Part of a small language model's weights.
Architecture: no biases in attention or MLP, capped logits.
Training: a variant of Muon for these matrices, 144M tokens, 4407 steps.
Each number is 128 + 24 x the weight over its row's rms, rounded and kept within 0 to 255. Layers, rows and columns count from 0. Numbers have three digits each. The size before them is the row's rms in percent of the matrix's.

# v: layer 9 attention value, 160x160, rms 0.073, rows 8-27, columns 0-159
# o: layer 9 attention output (transposed), 160x160, rms 0.121, rows 8-27, columns 0-159
v8 119:169097143140134122099089079104106149149143111121101122140132176153132155147116111145099098140133123088127100129123149130141125135132108145109084168152136111156135067141116177136153151141123144135139148125088136139106113089123122147143089119136129138151129130091113095122105111142121085162147100092129143136149135159103127125128098103156125145158151125127119079130099108127077164117102109140150141086096164100152105083134121170162106154086111154121104104103110133110101169159117181
o8 115:113152137167116061141132175140149132161148110149115138118105111117153123116121151106088120095163063150120122178112120111179124128083101161144145146132121111148153146118134144100158148133085105145125144163097158143109131168142122108153095121098126116130148098164158104109083142142147137130076123142109129143122092172121108144118124147130132116128088096164126143127111190156125115112154171117135138102087104130121140119159082106096129165140131150124109148135127150144134149123090110
v9 113:169139140120109105096134064128148149130109128106120144094108113140143119092124137152134114126136165135146108119150119088166156149143176105149137144150117135107143109112135099112132104162134080141104163103161161103100129123172145117118130122128101140122130150154126165104166138187122134153109114115134131132143167144167094120125124138103153109137143141157145104154145159098134148108082117113149135150152075120101109167132115132120116096130156133121131059084191136148141096079163118
o9 112:117170135121122132150091147151136120130117147125139134130106122129142128099137137132156137124122136113141125131112084164080139110131131111180167157153169139096127144130147142120125129127129149158103132109084080126113142131171117129137127128145174168096148128119080156192143097114148130165116092144115108123135117114121054126152171113152139118059097100109158125122156130111164100164129095105103104147094148137158161151113147165095126126157117086086114118146135150097119117130101102
v10 119:121202150134113140145110133131122122142144149088111155139120139085128082154126079094129092102174131113146130136170142126080114114158093119122074115116131140122114151115165143141144129123103124112145130118161177138126082181127123169130119115130086124174130125123140116132118123131112147163123104134124164158111127087144155125090120170150177103148119124114135122091113136097081138132138125169110149158137139195123136147117135140158110075127091123159128151150139153154142123139153132
o10 115:102109143136188112112147179161158099152088145119153133174137115158152160137138115100121124127164160153110119129105144102142107165121129070100163092131164158103124114152156141110151080170121156149092131102117106109142127133122150109169162132082147117117140144089158130088117112122155148086118164165124129086137108123152113125162089101108137105113128129091096116134137176130108141098087140180132160120141150099138142127144143127141142118134144115119142117114174103139122114110111134
v11 113:122128161132125101133171112081105130132127142150130125115113139155138131158145112104110124113166088111120096128151116130205142121192166136131090121164081135145157162148107149114131108145166105155131101127102166101166146091114141110148130066100148092158103069139121097145135114114090165118102111130101136118123158108103093108119116119097120114116137122161150111143077126102162118135129107162116066135143109128131151129122118152121122130137155111093127108136110143088129103103120130
o11 115:127115119136181149132138113164147166110134119107132148110091118151108096147124110116170103127116132107158150181120090121134116122101144109119122185095141155139103122129117084125100148114109127129120141111136136126104089153095141136118115174160137103092130107144108099123114146103139095117170128234117170133136120130122081140109142104151133173133128106138153148137100118103146112140109125161136156144111117132128089128156139119127163098182103130065108142122104101149142127156141156
v12 119:120116088074128135146116112087113147129149114111093139142133135128183106109092114103139133133150139056147151125117126165130105145106112128119101127113138135188134157126105138125131124124145118157138121108122129147133075100118141109076138096141122104121100141140096174092072139163153132112112111111117114155126149144162108162130142141122145143061153180100142155147133139119160145159147129124129090123101133096108145102122144116138136114154099105123131090127114149196141175141106162
o12 118:082128117135095140123110091147142115119151082144138123147128128076140150119136130115108114155114119135163146123107132106177152205117162104094126145144115092108119113102111143087104145094121123096141132131132109156150173123150100183138133145123121164135101130112109134116119105133151100156160109161094118115148133070145121117136073160104141108145131155123110090105108145095155150120121141137132157121112134142132107140130126120140096120150139127131055150170148116082158137102122063
v13 113:147088133153089123139131121101134123127176130132132121125116083136140126144119134177086171131144094127175117130143190063113107114108128122150132114125162145153138139128181123127114134119118117157164109120152117105129117167135140108090163125145079126132122069143188151127107150151113111144159120155132132102136109161128100084099123124102181159111098110163109118115108106138126142137130091161153156126124128132131115112156064133073125138144107131126157100128101142118112139114142092
o13 112:148152130132120158141131167155097161113153129092145184093090140135138151131165107133083100128150184144115103133105104162123116141132107085133153124117146132143125137148108136145152146123141105127123131108123148168129158114110105091146114085129182153091124114113128192146146105106139161080155081164110106143121144129105177120140121136129096135126135143144112110147089096085180120112118149142091108135131090140163144169113108130155149133119126148152144113083099115142134114172132105
v14 120:124092147088139076141137144099128158123109122119180119153144148168142142110147097142135137105115172104147085122125143114156158086137139088161149137109112171107153161136143122105143145122132118137117132135088114114157158147120136123154141129152157093115100082135111126089079119133173072149118091145120143158086103117091128147118075143139093147124119129149128152099175104146120095098137153109125144143111153134091165111145108088163109125128143128138118129110121167152095140085155127
o14 116:135089130133123142149121118114103127096113073108125152104142137083107153134179140175138132140168167142157152158088146137104127096132120168123117112144126119107134102161136120087132121107119162120116131167115100097097142107141172153120121175127166164134126105192122127140127112135125118085147154138110134102110124177152105154122132161168134101143133078135126139137135147059121171136149086135127106141124136106121092155076124111135137090137114123153108138134165093155142106139145156
v15 116:130115114176152115111129141144150161107119116105110157130127149145151156127108103158137145149120123165116106130143112080109130086144122134114117144114106114146161108141103138114150128156125129161150109172096100120066104121156131195120144141117141139138177152110143172081104166144129136148117123122128122160134144113166106125091189156165163142127139152096084099132155137109121147120128164162100125195130069139140130140131118121138133124154114101121099130154134160089156151136173135
o15 113:124109093145160141128098090076132106158114124122138133103112112117209147117149150099110148130171123134058104133167126159118139151149139100174123129112156144096101146153130120101108095124154124110106132137109145128095158129103143116123140142125113165114074123143131119115107120082118128161138103097149114139106149132104127107136122144170146098125156143149154129105132176148108134129107102145142113115114112133126176155188120109070105165135129110093132160156146144156119087160112112
v16 118:162162134126119118158159097142087164125163138119144176134106118104098082143109145137143169117156189116135141103090137137129100095146128159097122127151170134122146121131089115108103112128120122089169125138106113137112136133096117118099127132107141146170126122153134162101179123102146107123098180142121116121131156152136089129160088130137128115123084162152104145123133176144167135116136124113139132119194113149123131090126104104103148112147180145113085139104113156160124154115094159
o16 111:122106099158106105095131159122110127083119131117128123119138113128150180125103109114156156135099154082136153122131141162131145118139100094128145110070075181136187120093123130113173154131137154099146142098076156152131139124165130162113101132146116094147104126181147137121182137111120142145114096128098142126149121118173165144127128130152155139107129103151138123143118123140139196137135088101172124152121143127150098130125157148108129134123143109088130123159097125080133145148141092
v17 110:173099164143123160112181117156131120125084106163161128125131132094095107129106139112183131159133097129142127134173105142166125126113119148150118112106171132151106118162111179093143146172153093130135109113120149119136163174153093099107139123182117123169093118070123124062119122159099103119134141168147139133144106120099142103105123137107141120133098111148187095147126116139131184150132135119131122142131110119131138148130098124094117129140099131138118085117091114107156123128112127
o17 111:164167149130165129146094140168153150134128130128104142122160076133175123127153129101106099118136126125105092104131113113089127135110105083130132148145119166120119111129139115157106132148135157101123120152117176131162084159122086163067117127178138150133094111152117114137107129173129143144167120139087136155120120168123130094188156134127118121135130099145115102122114127134148094144100137111122141127088129103174094132157128134133133146135154123176155073105090158113134136135178102
v18 111:086133076131123164110105131151103124123159138106110128093141161162102127135055137147135102157121151163120112107128083115151160158150179121096117134142110132049147172122094148141135145121114141108126117111144122147157110126130124121099146137168117092109145131102162080136120105121160143189119126115151130108142111172143132118118146147095088137107144167103107145135111185097108106147124117144113108120136160133165144158133105108145146146092113102124132135142154101133093121111137159
o18 107:147096145124120098141115109102148112130138146131116123125108118120127117115144092118072115100108096112074165150109121109133144083179098141080089128150151134114099142140106133162157172149105111147158156124120120107155134137110171107168119142111105175077173191116153129091131106145103109114155090115109123128143151132107176115154116102143140098101098109104114152145136190158154157125127124129124140129112144132123126083129125129106127131144110104104126146088104164110184133126142130
v19 107:130109134118088110110155107123140095109120125107154096117179142119185123158144106117155146152102168129149093169176121163133133193118110078141117082061140172151127138153163122113120152087110119145144140138155122160127106140137137087125131126118143112141123119133095132110158142141111081107073171123108119090119129092127133080105146128152150135128125123121148169112100195146156107136100113142133093141139164147138143127133104088157138120148129144131150142156132133134124121116132143
o19 102:164104090088091134179118115121183178128086127106147102182149088112131121126133144139144156101149120156143159101108123153133114105076140105115128132126079153145116167139124112141123137141108136150109129125112135122119177127120161154124126079143129138125099149159140131137135089082115136067137139141126126099105124111141123155149139141114125109096118116112088133113174096110124161172104124148117145076154120107134123139134171146131162060155126136158119105135148148120144120131168099
v20 108:151151110124105101122131120173126117125102125143142164126114154108153117151156164173125111141149143094110106104091083162122104121139109134118133168116092179151095142106158123148127135107118111176140123146104131152129148080143122166124140183095116151117089097109125151078111151134118120186122144120172124122167134123125117133170120105127141119140134116141150137125087119127130146117145101109178122119133113084154157127112111093145137124156095139120117107163112102156208101110165107
o20 103:121115101133139138090110093115138157132133104132143134095134090134124124108051133120112133136130146150142148087157118112139138158123117132160122104139124166108154134202110119130147134124087152147142173104142079153094132126128118115095195126157133131139107131148126125178106129134121127134143113118090061145124141102143121128156131127144129130100102118119105139137154113131134111144115138124098164096135151122143097098135163146130095161141139188138145152188144101116151149165163189
v21 121:152100135171115131136126148179128117129121108138161098095113109089154171116127102144168092123128126186117119114143121161118129119154100070107092121126134161106149111150147155129082130143163124160143113146117112120103126181120124134089142162142136174120168056126125111146089134101108149120128109151135119143128121137114122157115128118110122162147128142125163132102161182082110154131092130101136102133153119110136137135111158134103109117164148098153118144124116151166130120159072173
o21 120:153137123147158125140110149134120152142122110138147155177120138111133143126153092134121125126096119128110163118141157079087129107107106120110122113140070158135083166161132123144134134136124081140154126133125124117139089159096185142095131157146133137120066135112122129128149186091105079144122126084152100168149140122150156085138175147115153119119140147166121121098121137174122172118108119143112146120148147099153153189103081144121143145141147117135117118103157155156112112155107143
v22 109:154135122140135116134092102127069161161066134130093120115144125116187142147083161093117126142118154138104134095126127112132121109130162119185150139116107105154124120094122170110137127124160178133156143127170157138168154113136123138129105125103117131129117101114148098091166137138107156096136176111132109148102121143132109161111128131127137153145120130085102098081157119110149162133085148140100167181082135133082145132108162135082130130150120134139159122163108146123128133150107108
o22 105:140181125084087148068126126148120123115091108147128095129159133131153068138158129117151173157158121135135113201146125105124124140106127101131074119161165152128137150128112138143143091107132177120118129140113072143091155151102163151138124145135112155158098110128093112148118156174128154121111111138131132136093103102122169127106138151115167094112115131172114122107092119119122111117149093140124158159137093127113089112146117109109146154105127113125116109131131102111085122119090100
v23 125:127103092142147148106140120108134074142096142134135120134091137115153124147077134137135155108169156123170156121125124080087113174133133143149149175141140132110120135136113136088153140125143195116135119131127162137107115147134164155096103132121128140154111142110116142144082134128086098111078120095108139105129122100129099155129068129117104145134084135145118164158147163117112091194134125117104133093119093137130145084133151086126116115125139168105129121109133136068137142121117165
o23 118:143106151135099162127182168095117139116152101073108133131109130126189098122123145134173145095133144091158137113123131109132112120104123143124121138118093158123078109082139115088124160196092150136136135110145123125088137110122108121171100095136133146177130115120118112103186097146149122107114137100143140157164138106102128102159137142122154147135142130138081105134103155102145105101146137118142080134108120132122145137137166120156108150116143103114115141196149157130142097126106097
v24 114:088136087149123089112168108177146143116116144127151116103126125162128110161113116152110119108160168136134129122154119127120115112148109112123113111162133122172129159079118111137142187066175104118086134137125132133138150128149151095069106125137156136120112162140121120140109170142160142148117129136130115138098128119092132145131104090134161125154119097137104088139196144116090174111137109072121124086146124156140140111133107177139113112127107144156171120111132120130131152150113079
o24 109:150133138121157130161162144107135139152142102123107136147138100093092134151124153154107113142133142112117105153130149149104131103074143117137157152109144140111138103122140061084189115086095107157115135134129076136177106112166107093164111119130141142138121109136106106117152133136151113119133119091111082170137158087102141146106123113115139107097105153118110143119129128118164099159127118187173123174124129113131070181152113122098100154129140151147114130101123107095127124114115161
v25 125:086125087084123129166161157136171160119116132129117120119090065136094142108122117150125144206161105098166087131161141158126116133171125139111138114106152125133126122161114121137109098136154113130114129112131135146113126097111162175141152134129110142138094115110114094131133120172123127133130138131142142137090109173120104130111137147150120120167101121103110067102121172122143149100132091112154151137124172125117096154155176107134167180141174132119124117105141091130149150106123120
o25 121:160145161156135152131097115104118139129097158173149159129107149174128145182133152107085121116145101147134126175128159133096118131136137107129146143180103101115176129098145074154102134099115118163170132117106116165144122123126131139109135066144097128124139133137150142115123090123100136133098149111107185180117076112085133147115153130135115125112116150131164130105136126154105127131134145168127125147109110088162107155097127129134116103124112105085130153154122097133179126097159098
v26 115:159131115160124149145101096098167110082107135152200172072112129137155161104135115124095104086145129115123095134112060135111095133099150147103138104094124119138134105122127103159146127148129188129127102112182122160102118148125149120154146145165144108156145089126164117135137102128116101114118099097152100177123159102142144088145118119089098121106114155092134096116102100136125104129142111111101113111109114132101100116110131100150145120144130103127130155117115130127142176122119093
o26 110:098121147142144121139092148102099108143150144161114107132090148104077070136131109144178147135105144126138110080137163105096112144153153143125099118146135122104103115108116135133115168102103124117117123144133138169166166135108133081163160119108121155143145111102143137162129163126094120116122119135126122114054124119167123152149131118136085162112136090200111115131137181113090163083114149144137137124109133090140129151105142108080131156125110126158125132159113142106133148167141113
v27 115:137152126130152145110147112112132113149159172111146115076103141116123095129146148149131080118127120135094157109153114173129115097133107098139136117123112136131085149135155133122126152128172091137136154172154119179060108093130115173134137105150133117149092117134119119159126141110149131132179150121143169104113123130145112147139140113147123176109138185141164113148158084126121124102135117121118158164152141099144123144103108127129175131141159147106167194139118139130136197100109141
o27 118:136155144133130170128116143124137110116086102178133139118129135139137137152094137126093138167125117127141143107122110175135129080141117109092117107084115137089090113130115105136142104110133137166173112118082082164157119127109108143137128150112157098166130152117133103158091135120102127130080155126130167141157181139188130155070081129117112116162111115162112116137133134125121142135079125133098155113099155165144123104173140164089090147131136118165153131126141085139129146145147139